Part of a small language model's weights.
Training: a variant of Muon for these matrices, 224M tokens, 13642 steps.
Each number is 200 + 20 x the weight over its row's rms, rounded and kept within 0 to 999. Layers, rows and columns count from 0. The size before them is the row's rms in percent of the matrix's.

# layer 2 MLP up, 512x128, rms 0.268, rows 164-191, columns 0-127
106,184,192,184,227,159,221,194,197,222,177,183,189,212,178,196,211,208,181,160,213,166,184,196,183,157,177,201,179,223,218,232,203,191,219,211,190,190,191,213,229,224,185,198,187,203,242,234,190,208,164,212,174,233,198,210,195,174,181,210,158,247,205,208,217,186,223,210,177,182,190,237,214,198,196,193,210,205,253,206,214,194,190,243,209,196,208,169,181,190,238,199,212,207,193,219,205,203,224,226,179,194,210,175,206,164,174,205,204,194,230,173,219,199,187,196,192,230,210,211,186,200,188,212,180,224,223,193,211
107,182,195,191,176,221,196,198,180,171,213,199,220,227,223,190,250,232,203,193,197,202,206,208,185,182,161,204,173,211,194,220,226,212,219,181,169,235,200,232,225,209,215,200,194,182,181,198,169,232,188,233,194,216,211,185,197,235,192,175,240,211,206,198,223,182,221,173,206,190,251,183,184,180,211,212,210,199,175,211,177,183,185,169,202,199,189,229,193,201,197,248,203,214,211,254,211,225,209,184,197,188,212,238,168,236,203,222,203,200,197,176,175,199,206,187,191,190,199,229,208,180,207,208,187,233,191,211,216
097,203,189,197,195,205,181,180,237,213,206,188,195,212,227,214,194,229,195,200,185,216,203,215,230,212,168,212,195,195,189,235,171,181,157,198,198,213,195,180,204,158,196,226,189,212,196,169,208,221,208,219,204,161,184,199,196,195,221,227,226,169,185,216,177,189,192,204,178,181,169,179,172,208,214,203,195,218,172,180,185,202,185,167,189,228,183,191,193,177,204,220,219,195,217,194,168,188,189,225,186,196,194,215,185,188,169,208,203,179,201,200,169,249,204,155,205,216,211,233,180,207,189,224,217,198,178,125,212
096,212,214,236,181,190,209,194,205,224,223,242,217,206,197,217,194,204,227,192,201,234,205,215,184,206,233,199,207,215,203,216,188,195,206,198,199,203,217,231,215,166,235,189,240,205,232,212,215,182,199,185,191,183,228,229,204,194,198,187,177,190,205,219,219,245,221,183,198,178,200,191,216,207,181,230,193,249,184,202,212,201,169,231,181,238,233,214,209,195,201,234,197,202,163,208,236,247,196,199,196,189,197,195,203,203,169,161,227,231,219,228,208,201,222,201,169,186,211,239,234,189,204,188,191,210,218,194,219
104,179,223,207,185,197,211,210,190,215,206,215,162,199,232,227,163,227,223,207,172,196,192,209,195,180,244,201,237,183,226,230,212,195,205,179,201,172,190,191,212,186,210,208,197,157,198,181,237,220,228,210,158,208,211,183,232,191,196,193,181,218,220,191,194,211,194,221,203,219,199,202,241,204,185,210,193,196,213,255,191,231,180,203,184,191,205,187,203,222,217,193,215,172,217,229,267,227,177,181,212,190,171,211,206,237,213,179,223,197,205,194,203,183,184,202,193,161,174,191,222,215,183,200,207,197,202,204,185
099,197,200,167,205,207,186,195,233,243,203,202,213,222,191,197,193,218,186,209,195,197,185,194,192,178,227,179,207,222,229,185,244,209,209,202,178,175,218,223,163,190,206,189,202,181,187,208,185,147,177,178,194,217,193,211,221,224,177,180,215,192,209,200,215,228,236,158,220,189,206,241,206,195,224,193,213,201,210,181,239,203,228,226,216,181,173,179,222,210,214,215,218,216,209,161,209,207,219,222,209,173,182,210,236,218,195,225,222,195,218,186,208,175,201,201,238,175,172,189,177,223,201,196,229,188,176,174,174
091,197,231,226,221,172,236,180,175,195,157,182,194,233,185,242,208,215,205,212,166,165,170,180,201,212,208,187,221,160,192,172,201,199,218,176,183,214,181,203,181,173,193,198,197,222,211,189,218,198,242,196,203,188,185,229,215,193,226,212,243,206,206,184,207,193,201,204,175,230,174,197,226,180,167,229,206,214,245,191,224,186,213,199,194,191,198,207,199,180,208,165,193,219,193,177,204,207,193,189,162,227,182,200,203,140,202,176,181,183,213,222,193,198,219,203,212,218,184,189,208,188,196,208,229,222,204,217,194
098,171,222,189,197,178,215,235,214,204,195,193,204,220,178,218,196,205,162,198,204,193,222,141,242,187,194,206,215,215,153,200,205,202,194,211,189,233,150,177,207,211,227,227,195,210,179,173,207,211,225,210,207,194,217,189,174,182,206,173,204,215,223,201,177,199,210,216,231,249,212,185,226,236,215,225,192,182,189,195,180,187,225,187,192,204,211,173,193,224,212,180,217,191,191,182,153,176,219,207,193,216,209,187,228,178,186,200,230,184,191,231,168,193,206,186,219,217,203,205,205,191,208,174,211,228,202,163,213
090,190,197,202,195,216,197,207,260,216,225,216,194,148,219,197,174,207,190,221,219,179,213,203,228,205,183,191,208,193,228,233,190,210,198,212,177,158,183,200,175,191,206,212,172,207,226,168,202,213,197,224,209,170,169,217,167,197,168,189,197,218,180,182,214,183,208,201,206,201,201,213,190,233,226,186,177,235,179,212,192,177,198,182,188,186,238,201,221,145,192,214,210,201,180,199,182,195,196,179,180,225,168,233,206,178,176,242,190,189,214,216,237,183,237,224,202,202,195,195,195,220,196,192,198,184,181,205,182
105,201,195,241,225,188,180,207,202,211,211,225,208,204,204,219,175,177,187,198,200,225,212,205,222,219,227,184,203,219,180,210,190,212,156,200,178,235,189,215,187,205,180,210,187,211,175,229,230,218,198,201,195,209,188,175,210,185,213,221,216,190,205,156,200,224,219,194,183,187,211,218,228,196,212,204,252,178,197,181,208,190,176,189,226,218,218,194,181,182,183,227,227,225,142,189,155,173,179,229,173,216,224,188,187,199,202,187,185,208,191,189,237,219,220,215,218,218,190,188,170,239,222,208,224,205,191,233,187
096,187,196,164,181,166,201,200,185,213,242,217,194,180,180,206,169,214,213,203,184,183,204,196,190,181,213,224,218,200,202,188,236,203,207,190,234,206,211,178,230,205,186,224,182,189,227,215,183,176,185,226,194,167,229,216,174,179,195,202,232,186,198,170,186,213,179,160,212,179,228,205,188,180,218,209,207,205,190,169,216,170,204,174,226,200,193,170,196,175,217,183,228,212,186,198,167,201,161,213,167,218,213,230,171,181,205,165,207,178,234,227,220,184,161,219,209,193,183,192,188,194,213,189,209,198,245,200,199
106,226,205,173,187,232,200,195,198,234,188,198,209,169,207,189,197,195,178,206,229,213,191,231,211,198,180,172,212,204,212,251,206,211,206,185,191,196,183,186,178,200,195,204,208,200,191,196,174,207,219,199,201,223,208,194,197,158,191,177,202,217,229,163,204,221,182,186,218,198,215,192,189,183,189,224,206,214,237,198,191,221,199,205,185,219,236,207,183,193,199,239,235,195,205,205,185,262,226,231,181,230,237,180,149,158,176,195,207,178,229,198,187,203,176,174,183,213,198,167,203,205,202,206,177,202,216,243,186
108,183,211,208,217,191,215,203,200,195,184,224,208,196,173,183,202,204,217,218,200,208,203,211,239,199,167,196,197,180,146,209,239,214,202,208,211,218,188,230,241,226,210,203,175,188,203,230,225,184,199,218,175,204,176,224,202,190,228,198,176,186,187,177,217,203,220,188,213,191,179,243,201,204,191,237,209,201,220,216,203,171,204,173,155,176,217,229,180,200,200,230,186,241,189,199,203,200,200,199,204,199,164,171,186,200,195,197,189,187,163,211,208,188,220,178,217,222,222,161,243,196,189,196,198,205,234,248,176
092,155,203,171,212,178,207,209,188,179,218,193,215,171,219,201,174,224,195,184,160,206,191,219,198,217,223,193,161,216,195,201,202,204,212,214,205,214,217,189,192,202,200,203,220,221,186,234,194,249,207,250,181,157,200,224,216,220,186,171,204,197,212,209,184,210,193,196,215,230,205,214,212,153,188,202,159,181,217,197,229,204,161,192,199,180,190,230,243,198,205,183,232,172,181,216,181,198,179,192,212,221,195,181,216,221,198,225,221,258,195,204,219,177,190,198,210,193,215,222,200,218,193,220,204,175,177,197,199
104,205,217,179,214,193,178,174,203,250,191,209,213,160,157,208,196,229,218,200,164,216,163,223,186,213,177,212,203,171,246,218,187,200,204,183,185,190,190,214,203,210,239,192,228,184,181,204,197,200,185,190,192,166,205,200,162,208,215,190,215,210,211,190,233,180,186,202,153,217,219,228,188,170,195,192,186,210,206,182,211,164,200,226,221,222,201,197,168,166,188,194,185,207,205,183,168,210,224,193,168,204,204,195,218,194,173,185,210,185,160,232,202,199,189,224,177,198,225,178,202,201,240,186,208,206,204,177,225
104,194,191,203,200,172,208,196,193,225,208,172,226,178,203,201,223,229,181,205,202,195,193,236,210,200,229,190,250,207,193,176,220,180,177,186,208,184,224,208,197,177,203,214,201,191,203,190,233,207,228,217,188,213,185,204,194,205,208,209,202,201,216,250,233,193,177,182,228,183,234,197,180,233,221,217,213,208,180,197,206,190,214,191,225,186,174,214,175,224,154,189,175,201,211,188,212,180,203,217,208,195,262,242,193,184,231,202,207,188,191,175,191,165,193,197,187,165,182,169,238,182,220,217,235,200,210,228,199
138,211,196,184,187,223,239,194,207,203,200,172,227,185,244,210,180,218,188,200,186,193,191,199,178,225,213,213,203,249,186,200,167,221,184,214,173,180,203,219,223,190,202,190,248,192,216,233,203,235,244,215,194,191,216,184,199,211,179,175,203,216,209,161,195,186,194,184,211,191,206,170,208,185,182,183,194,220,211,184,185,218,195,202,258,206,219,210,222,205,227,211,235,161,199,213,187,196,210,191,189,202,200,223,209,179,172,185,190,229,235,210,224,172,177,199,201,167,158,229,205,208,200,216,193,183,180,189,230
087,190,189,188,227,227,192,206,205,190,201,188,190,178,195,198,177,189,190,203,178,183,180,199,184,209,184,186,189,190,205,228,178,137,190,195,196,184,179,218,185,218,209,170,199,183,214,156,223,177,212,212,213,174,225,198,200,159,189,208,189,210,240,206,225,197,219,175,195,206,201,209,220,208,212,210,205,214,170,168,213,163,190,181,225,200,194,214,187,157,221,218,229,246,209,182,202,207,204,217,203,258,192,237,212,181,189,225,205,203,204,194,182,197,148,191,221,197,207,175,201,238,186,228,178,218,213,226,189
104,208,174,166,198,191,204,192,217,193,192,209,223,182,204,186,192,172,183,208,200,155,212,195,175,170,208,228,211,208,175,187,185,163,163,194,193,214,242,218,192,198,212,202,189,243,171,191,184,158,206,211,200,204,234,217,239,191,196,256,209,182,197,219,184,176,205,188,191,230,218,208,186,166,200,219,223,230,202,229,194,231,187,186,202,210,168,207,209,188,190,191,176,183,173,210,160,194,194,235,189,205,214,172,193,210,192,211,184,198,186,146,187,219,201,184,180,209,187,183,206,214,202,199,243,208,209,196,226
086,190,219,175,232,157,241,191,190,195,184,216,208,232,211,194,183,191,198,231,187,212,196,191,185,164,222,190,160,226,194,206,173,238,210,222,192,184,201,225,176,224,201,216,185,216,166,221,217,196,214,182,198,193,211,181,220,221,195,225,203,202,214,189,230,201,196,172,194,182,227,196,222,205,174,196,204,184,151,205,176,240,188,189,207,181,177,189,197,202,201,164,224,192,189,225,174,196,224,159,204,208,181,212,212,187,193,214,191,206,183,225,183,220,202,191,228,226,220,182,218,236,177,208,216,170,188,166,236
101,183,184,189,190,212,213,224,245,222,229,191,210,182,218,191,191,204,202,211,173,192,226,228,239,188,209,177,205,196,172,191,213,205,208,212,205,222,214,184,198,210,231,203,212,212,175,231,188,195,181,184,225,206,185,157,222,174,211,197,190,217,204,211,228,173,206,203,210,207,239,175,186,141,200,226,219,184,185,207,187,190,191,184,191,196,203,166,175,244,176,197,207,187,203,190,186,187,194,230,177,181,231,216,215,220,205,201,222,213,188,201,228,193,201,183,199,156,195,136,192,216,163,166,204,212,182,205,193
098,179,231,188,206,195,187,240,219,147,211,201,195,164,188,211,213,218,209,225,208,189,186,189,194,168,200,196,187,216,213,208,222,207,215,197,167,188,188,232,190,188,177,213,212,220,200,189,180,182,209,179,232,210,192,226,237,187,189,200,173,195,154,232,191,231,180,177,226,214,196,185,236,206,203,188,179,219,226,200,219,240,228,211,199,205,190,216,202,186,201,182,222,194,200,200,192,177,192,169,213,203,237,207,212,217,212,166,234,233,212,223,219,218,186,175,183,194,178,211,233,224,243,168,178,191,188,181,196
088,197,216,189,202,196,206,234,175,193,189,229,207,219,228,171,204,237,222,223,238,194,222,245,209,220,181,176,228,173,216,190,256,203,153,161,186,193,210,212,219,226,211,171,178,190,208,192,176,218,201,192,188,234,183,217,208,201,193,209,194,220,182,181,230,180,173,169,177,207,181,199,195,195,217,163,192,200,171,200,220,218,207,219,204,159,196,230,204,209,208,196,212,185,207,207,202,168,211,180,176,207,205,190,205,163,236,214,207,235,190,181,194,187,199,226,210,196,204,222,222,226,188,205,221,211,191,196,227
093,190,208,197,188,220,214,219,192,215,193,205,200,177,204,181,150,209,182,205,184,229,193,236,205,171,209,201,183,175,162,199,191,194,218,189,214,231,199,174,183,169,196,178,251,200,236,226,197,217,172,188,199,182,239,170,184,212,210,202,224,183,207,202,209,205,204,202,236,204,187,187,197,195,228,211,200,226,236,216,174,202,208,231,183,224,211,235,166,208,222,200,183,228,192,175,189,206,238,230,181,239,181,170,178,211,203,206,185,198,196,173,192,222,194,210,256,201,183,218,166,197,195,181,203,208,209,202,193
105,207,197,205,205,171,202,239,209,222,168,171,209,162,195,213,215,213,195,202,188,181,192,192,231,179,228,202,196,217,201,219,211,178,217,188,223,243,188,248,174,169,215,219,189,219,211,195,242,179,213,213,189,168,230,196,207,231,206,174,209,224,250,202,214,193,199,187,169,214,169,210,215,214,192,173,176,217,228,187,208,180,190,193,200,225,218,215,233,181,231,204,246,186,198,214,183,178,203,185,195,212,177,214,199,202,208,219,218,201,221,207,191,234,219,229,174,208,247,179,196,189,213,186,198,214,205,195,220
093,155,206,184,193,179,200,204,223,250,184,249,204,211,212,205,213,197,213,212,199,206,215,189,245,217,193,224,209,223,220,205,212,198,212,199,214,184,214,185,214,226,183,214,199,182,191,205,195,198,228,222,193,222,156,148,174,222,186,193,182,162,190,184,147,217,202,202,171,217,187,189,191,161,240,171,201,203,186,174,194,210,212,200,221,175,204,214,207,192,190,186,222,222,219,229,190,227,170,220,203,198,188,199,209,178,186,209,212,218,211,204,188,197,197,234,167,176,161,186,205,185,203,181,217,211,226,168,196
114,195,198,216,208,210,180,232,202,224,162,215,166,221,197,198,222,190,232,201,174,210,229,202,246,172,195,216,218,165,170,227,232,208,197,180,182,198,176,169,186,195,195,199,172,182,195,196,223,165,183,169,196,192,216,198,170,168,215,248,193,204,209,216,205,235,191,201,153,167,224,200,215,206,216,176,198,218,175,213,181,201,220,183,168,183,196,200,175,206,187,233,181,220,203,202,202,224,209,197,204,225,209,180,201,217,224,210,192,171,178,180,192,210,203,195,217,218,196,163,168,234,196,183,182,189,194,214,224
097,185,228,198,210,191,196,179,188,184,186,208,194,209,230,192,236,244,200,218,206,197,176,220,218,211,207,198,194,224,194,205,238,208,194,222,252,178,190,201,156,233,202,212,235,218,202,211,198,213,237,201,201,188,162,201,182,177,212,213,195,249,158,205,195,175,157,229,230,175,219,196,214,245,209,200,196,199,196,178,199,203,165,163,204,240,200,193,194,169,205,185,200,199,211,221,174,219,186,226,174,191,192,200,199,180,185,200,199,191,199,167,201,204,218,211,175,187,173,188,203,204,229,207,173,209,191,222,220
# layer 2 MLP down (transposed), 512x128, rms 0.167, rows 164-190, columns 0-127
108,218,235,230,178,237,176,204,168,213,237,229,198,191,190,199,191,170,183,190,172,187,198,207,189,212,227,203,192,152,190,198,201,204,158,182,231,214,213,186,202,201,222,181,202,216,166,210,212,190,234,172,238,207,210,215,194,214,220,211,224,159,195,212,201,207,173,202,186,222,200,179,202,217,198,232,171,200,169,187,196,212,201,177,199,194,217,178,232,197,180,197,206,218,168,192,205,199,209,195,214,209,162,214,249,214,227,150,217,204,168,242,192,231,190,207,197,173,193,206,194,205,186,191,185,188,182,205,194
114,206,183,185,248,210,194,233,212,225,207,192,180,186,170,221,187,189,186,194,201,180,177,212,210,219,296,206,234,211,238,193,202,223,190,220,226,196,198,169,184,193,176,202,184,215,189,166,195,206,208,223,195,183,203,204,182,205,201,226,202,193,210,213,185,192,217,222,185,208,197,199,194,214,191,226,206,188,218,194,206,209,187,221,194,207,200,172,193,185,189,159,207,190,240,167,202,200,191,196,188,206,217,158,217,184,220,143,183,181,200,196,193,218,203,223,183,205,200,169,180,217,221,212,245,183,209,196,194
100,206,180,214,199,236,202,200,211,186,207,209,170,239,174,195,179,207,195,228,201,224,194,207,208,220,210,170,187,206,180,180,161,217,211,154,185,219,212,204,222,205,202,209,205,172,177,202,193,226,205,198,193,162,203,192,203,200,217,212,202,178,212,198,229,208,197,190,196,203,208,222,211,214,223,193,191,214,195,144,164,224,204,208,190,183,180,199,171,169,199,195,206,194,198,173,146,178,186,183,171,179,200,151,161,205,146,220,194,176,201,228,184,229,211,176,203,209,227,211,170,200,204,227,193,183,202,169,215
094,187,192,186,183,206,169,205,198,203,190,174,190,205,203,220,215,187,179,222,199,155,191,173,185,194,221,201,217,174,195,173,216,201,186,192,191,165,181,212,192,221,187,204,159,210,198,189,147,235,203,211,217,229,168,143,211,209,188,220,213,209,189,186,182,180,180,195,200,211,218,221,174,187,223,163,214,185,195,181,199,208,240,183,196,179,135,201,210,219,192,197,188,193,200,206,189,156,200,185,213,215,179,190,190,199,214,239,168,189,168,170,183,184,189,184,212,210,176,171,171,208,175,204,205,213,208,210,190
102,203,181,196,216,211,208,204,188,250,215,188,207,213,199,216,179,168,193,204,224,227,222,186,219,206,222,227,178,188,226,226,221,180,223,192,218,215,189,217,203,245,224,195,195,228,211,230,182,180,209,188,190,183,227,152,140,167,213,178,205,213,227,191,172,212,194,185,227,183,177,188,159,183,229,194,228,170,204,206,196,192,248,184,203,188,215,214,188,206,199,212,207,182,184,174,151,201,182,176,191,184,206,200,202,203,178,216,208,200,213,205,182,234,232,202,192,222,209,223,213,196,176,194,190,185,210,212,182
098,183,174,204,199,229,211,172,201,181,188,174,220,189,207,179,195,209,216,203,159,233,189,204,235,228,176,206,208,195,220,241,199,192,227,210,206,158,198,227,194,198,181,188,183,258,184,217,195,188,183,235,171,174,191,205,197,188,224,173,207,205,231,195,202,224,174,216,230,189,141,207,191,171,201,210,199,202,193,184,210,224,158,183,217,182,186,200,170,195,209,189,183,169,197,201,212,189,211,220,208,187,212,227,174,222,192,198,204,173,198,205,204,199,225,231,219,183,218,218,186,206,196,216,144,195,181,204,203
094,227,249,201,183,200,172,168,181,199,240,173,211,180,233,219,224,220,197,202,213,222,190,199,164,190,213,170,224,221,223,187,222,195,202,203,202,216,210,205,175,224,216,197,204,177,206,165,168,189,187,145,182,204,189,196,195,237,214,211,173,196,183,210,207,199,189,199,225,220,215,232,197,231,183,196,202,192,203,214,217,218,199,232,207,203,211,197,195,216,192,216,193,177,195,223,205,197,204,203,214,207,181,219,175,237,214,217,223,154,178,178,174,218,199,210,199,202,209,233,206,221,215,175,228,180,162,186,150
102,203,219,168,190,235,193,213,197,208,206,224,206,190,224,193,209,231,173,191,199,206,203,193,213,199,217,192,215,250,165,191,205,194,225,203,184,194,136,213,195,195,269,215,231,172,193,188,194,200,216,193,188,183,206,210,166,217,195,212,208,188,214,229,206,186,202,199,206,224,207,214,212,221,218,185,198,175,200,199,204,233,173,198,178,178,219,211,213,244,223,192,208,201,175,190,174,182,239,198,220,185,207,176,224,204,200,203,206,184,180,178,164,191,220,165,247,210,176,223,177,181,203,221,188,196,225,173,200
097,178,179,205,179,220,245,182,202,198,186,195,201,188,229,161,191,187,215,215,205,168,247,225,197,205,187,205,203,200,162,214,190,241,193,233,204,213,189,185,191,222,199,226,234,203,210,205,176,162,167,216,196,190,185,181,219,198,217,187,207,229,205,154,221,204,201,192,213,180,182,208,204,204,200,201,195,207,185,173,197,192,214,201,161,180,221,184,208,172,156,192,183,213,220,182,201,198,228,213,167,182,203,204,241,204,193,226,188,174,178,218,187,203,236,215,223,221,181,222,177,205,147,204,218,191,208,225,212
104,199,201,206,214,174,160,225,213,197,237,235,228,196,199,214,189,197,173,174,198,203,177,169,193,222,210,148,190,219,224,225,166,223,207,195,220,166,222,192,190,180,171,200,153,228,199,194,196,191,210,208,202,177,194,220,241,216,179,207,188,230,180,175,176,258,238,218,183,201,193,179,202,206,214,201,209,178,215,173,191,238,193,205,231,207,236,196,228,213,207,196,196,186,195,184,204,195,191,199,211,234,230,212,198,212,208,220,199,225,184,206,240,202,182,208,186,194,210,208,198,196,201,224,183,187,212,202,168
090,200,206,198,205,207,206,210,178,223,192,187,197,193,242,165,202,194,162,186,179,249,179,165,206,216,204,194,188,232,168,174,228,172,221,242,152,183,177,213,189,228,220,193,199,190,193,197,203,171,200,189,210,202,180,212,201,205,193,164,229,197,216,201,230,236,180,208,209,223,186,176,213,206,207,197,209,238,172,183,175,214,197,229,216,217,234,177,218,212,212,224,164,217,175,194,210,180,250,207,200,193,184,196,231,202,168,207,188,184,176,183,217,177,192,184,209,176,190,197,203,199,187,210,182,191,207,198,169
099,163,180,205,217,180,205,231,179,194,221,198,208,205,162,182,184,200,216,176,179,195,211,175,184,209,192,218,198,215,185,178,219,188,211,211,228,233,210,220,217,185,205,184,202,196,212,190,205,165,183,215,182,153,198,182,208,241,238,214,210,186,191,238,206,153,193,200,187,224,219,177,211,220,206,198,208,214,208,202,230,233,199,205,186,181,182,217,237,194,182,193,163,195,212,208,194,145,192,178,225,202,185,191,232,233,235,217,219,200,181,214,209,179,178,196,221,197,203,231,191,170,192,189,174,188,238,228,205
092,224,196,204,203,192,184,202,203,208,211,183,182,198,238,218,196,207,197,170,212,172,188,183,140,188,218,221,214,221,238,221,180,228,200,182,174,194,207,179,196,164,189,208,235,203,214,165,177,208,208,174,185,187,210,218,185,225,170,166,216,218,207,214,215,185,198,215,201,194,226,178,173,197,191,174,223,202,255,182,210,196,183,209,224,223,156,199,242,206,202,166,225,163,213,218,197,175,204,204,216,194,224,209,214,201,204,209,209,218,245,198,173,215,188,221,173,216,171,215,196,182,192,219,211,195,207,183,212
087,248,197,194,203,206,199,183,201,197,167,189,189,205,200,181,193,186,177,197,221,172,193,205,179,161,261,235,235,183,206,201,218,189,178,171,199,162,204,195,220,220,225,193,180,214,186,170,215,178,193,196,162,195,210,218,178,202,196,241,240,232,162,229,210,176,186,201,171,214,182,217,190,188,187,208,238,213,215,166,181,157,204,207,209,190,220,192,169,204,185,169,212,206,193,202,209,197,229,196,207,225,200,228,183,181,207,189,182,181,198,192,212,217,225,215,196,204,202,163,211,182,192,202,229,201,216,205,180
106,194,168,199,183,247,237,199,204,188,202,186,179,210,239,232,220,206,219,157,222,180,237,178,202,194,190,171,204,203,161,210,189,220,222,224,208,194,186,203,197,215,158,200,165,191,196,194,203,202,183,198,206,195,217,218,215,184,182,204,201,199,207,226,178,223,215,207,238,187,165,177,225,217,186,186,235,205,180,192,194,246,177,194,165,218,194,158,220,205,202,220,198,194,184,211,253,184,208,188,216,179,214,189,199,231,211,192,201,214,215,163,208,212,192,208,226,183,179,204,191,184,148,211,198,205,202,211,202
108,212,158,169,220,206,206,232,191,236,187,202,175,222,183,223,210,179,232,176,203,222,182,179,199,254,222,205,180,176,223,216,168,175,221,227,187,175,235,236,208,186,205,179,190,213,234,197,189,193,197,176,199,181,205,247,185,202,200,178,188,171,196,158,204,223,221,186,183,206,188,182,176,195,203,210,218,193,209,191,207,199,186,208,197,213,218,195,208,214,219,231,184,227,169,197,188,207,191,169,215,207,169,171,214,192,192,215,215,204,212,213,212,237,188,172,196,218,190,221,200,184,220,183,220,187,196,159,162
113,245,194,177,177,222,227,176,208,188,231,201,188,197,192,180,205,212,178,173,240,200,179,188,177,180,216,235,194,166,220,207,188,206,201,185,183,209,213,208,197,204,192,204,189,207,204,187,178,217,204,183,196,177,206,229,207,246,193,192,237,202,192,222,210,229,215,197,218,220,188,215,192,177,193,214,220,154,221,182,199,159,165,209,201,222,209,216,213,188,199,153,206,176,202,232,222,181,201,205,227,196,208,220,189,182,139,222,208,180,206,179,193,221,226,186,195,214,207,195,224,160,197,194,243,188,199,180,176
095,205,214,197,207,236,228,202,223,183,224,212,177,182,205,196,180,179,166,193,227,204,185,207,176,182,153,198,207,193,208,209,208,177,149,207,169,196,169,226,235,201,196,223,236,202,195,182,178,177,185,211,233,204,202,208,208,219,222,204,192,219,170,208,176,206,180,189,178,196,177,179,221,205,194,199,222,184,187,175,212,201,188,174,216,174,236,215,220,175,191,236,203,216,194,171,231,207,207,202,223,211,183,208,199,213,218,215,174,183,211,231,177,203,184,169,224,199,208,226,187,193,208,205,155,151,202,236,181
107,157,203,229,216,217,167,221,204,157,202,232,214,209,197,206,207,233,223,258,132,186,232,190,165,200,200,194,221,204,189,218,216,182,215,215,220,200,206,205,207,203,212,192,197,190,183,189,209,226,218,218,203,224,202,197,220,176,195,186,220,185,211,185,220,162,199,197,207,197,163,216,225,214,148,180,198,207,192,192,201,203,196,237,190,241,158,193,216,222,204,189,197,234,200,173,210,177,185,205,191,239,216,186,183,197,213,178,209,165,178,190,178,206,215,194,183,211,204,222,194,193,212,200,198,188,194,212,188
091,231,193,198,171,191,223,170,198,210,171,206,219,219,221,193,199,203,231,241,188,179,232,196,196,180,226,218,185,205,212,233,183,185,209,197,247,190,226,177,230,204,210,236,163,221,169,198,229,201,210,176,184,191,177,219,214,192,223,191,187,191,211,193,191,206,184,209,201,222,197,159,192,196,189,226,197,188,153,205,187,228,191,215,187,201,242,245,182,189,191,196,210,205,175,247,199,204,183,162,206,215,191,209,174,209,216,225,210,219,194,208,190,231,175,197,181,194,223,178,234,204,174,195,223,211,216,192,212
095,183,179,175,203,205,211,209,220,211,171,199,194,217,202,153,216,187,188,189,201,180,198,206,221,214,247,170,198,192,222,232,195,180,216,208,237,185,260,221,201,186,191,218,164,187,222,204,203,211,190,177,208,197,186,257,205,203,242,190,191,189,192,215,211,209,208,175,195,190,190,201,182,159,199,195,209,179,198,234,207,187,166,215,207,192,203,199,205,250,185,184,193,204,172,205,184,226,200,210,171,204,181,237,161,205,217,236,205,206,207,203,218,180,189,183,176,210,167,170,187,156,189,203,188,203,210,210,196
092,203,201,247,212,205,215,217,188,231,251,180,219,174,219,191,213,212,221,214,208,192,146,225,202,197,245,187,202,194,208,202,196,187,201,240,183,208,206,207,244,219,211,208,161,206,187,233,203,190,220,202,155,168,172,176,185,203,217,206,211,229,213,198,218,188,221,196,215,174,176,246,205,170,214,218,211,172,189,178,214,198,169,170,189,190,196,184,191,191,193,178,182,231,194,208,169,179,195,222,231,180,191,208,218,191,213,237,204,187,179,191,210,187,205,233,203,222,218,208,188,187,192,195,215,195,180,206,197
091,193,169,220,200,194,191,201,213,192,149,188,204,184,190,181,193,181,238,189,179,217,179,218,213,228,167,203,218,175,181,214,240,201,198,192,162,211,205,198,198,174,185,182,179,216,209,229,190,199,209,205,191,201,189,201,188,188,236,211,204,233,161,177,236,179,194,214,198,235,190,192,179,204,225,205,200,201,177,199,200,210,203,193,205,167,210,186,173,200,216,194,231,236,208,159,195,171,200,167,191,186,177,193,211,211,211,208,206,153,204,171,190,220,199,200,191,157,226,211,186,238,213,178,244,177,229,180,178
088,182,202,179,187,210,224,196,170,175,165,182,175,181,195,187,224,194,192,186,207,212,231,202,231,148,181,171,175,193,226,166,206,224,189,210,208,219,215,226,225,242,193,221,207,233,185,188,204,196,171,204,189,223,159,209,208,238,159,234,170,182,186,223,203,213,231,171,193,208,226,182,220,184,190,179,215,212,197,178,173,237,188,192,197,214,204,194,229,208,198,232,188,227,212,184,235,179,200,209,202,224,197,223,210,199,192,201,207,220,206,220,215,204,170,186,181,204,201,228,202,220,209,200,176,179,201,227,212
106,186,180,195,202,219,215,197,197,218,198,229,174,202,193,213,217,186,194,181,183,230,217,199,197,215,245,216,174,190,178,220,229,180,179,240,174,161,214,188,233,240,188,209,235,186,188,167,181,194,200,230,211,195,215,200,185,217,204,218,216,214,202,241,201,198,199,204,223,198,214,216,214,193,213,197,220,183,152,216,188,221,191,185,207,168,179,155,212,180,180,181,159,227,169,210,202,188,186,174,230,206,168,185,227,206,191,165,210,212,166,218,190,175,200,214,211,212,177,228,195,211,195,214,170,184,197,220,195
094,193,185,181,236,202,205,187,224,218,219,211,199,216,213,187,173,206,231,200,220,235,185,180,221,215,192,209,240,172,197,220,215,191,218,204,199,167,208,232,194,210,195,185,225,226,215,187,201,168,218,210,202,198,218,190,201,181,187,201,194,146,187,204,157,210,232,193,194,212,167,241,165,216,208,182,247,200,205,184,209,199,176,241,176,166,188,164,203,200,152,179,184,192,191,194,195,189,209,229,204,204,225,169,202,212,182,188,198,203,171,177,190,200,222,209,196,187,165,189,205,195,220,167,216,211,212,189,170
106,220,205,177,179,182,219,178,205,159,233,214,206,183,192,195,208,213,165,188,197,179,172,211,149,219,234,198,170,211,231,176,181,203,212,210,209,205,206,212,188,190,199,206,217,219,200,166,172,232,209,221,183,198,185,188,222,215,191,173,215,173,196,181,212,160,210,195,227,202,160,218,217,199,171,221,203,178,236,184,204,189,155,211,237,207,178,203,247,205,204,180,209,184,177,215,218,197,206,205,204,188,174,198,205,173,182,196,201,229,218,209,199,181,195,193,185,218,177,222,219,149,201,195,243,214,217,198,194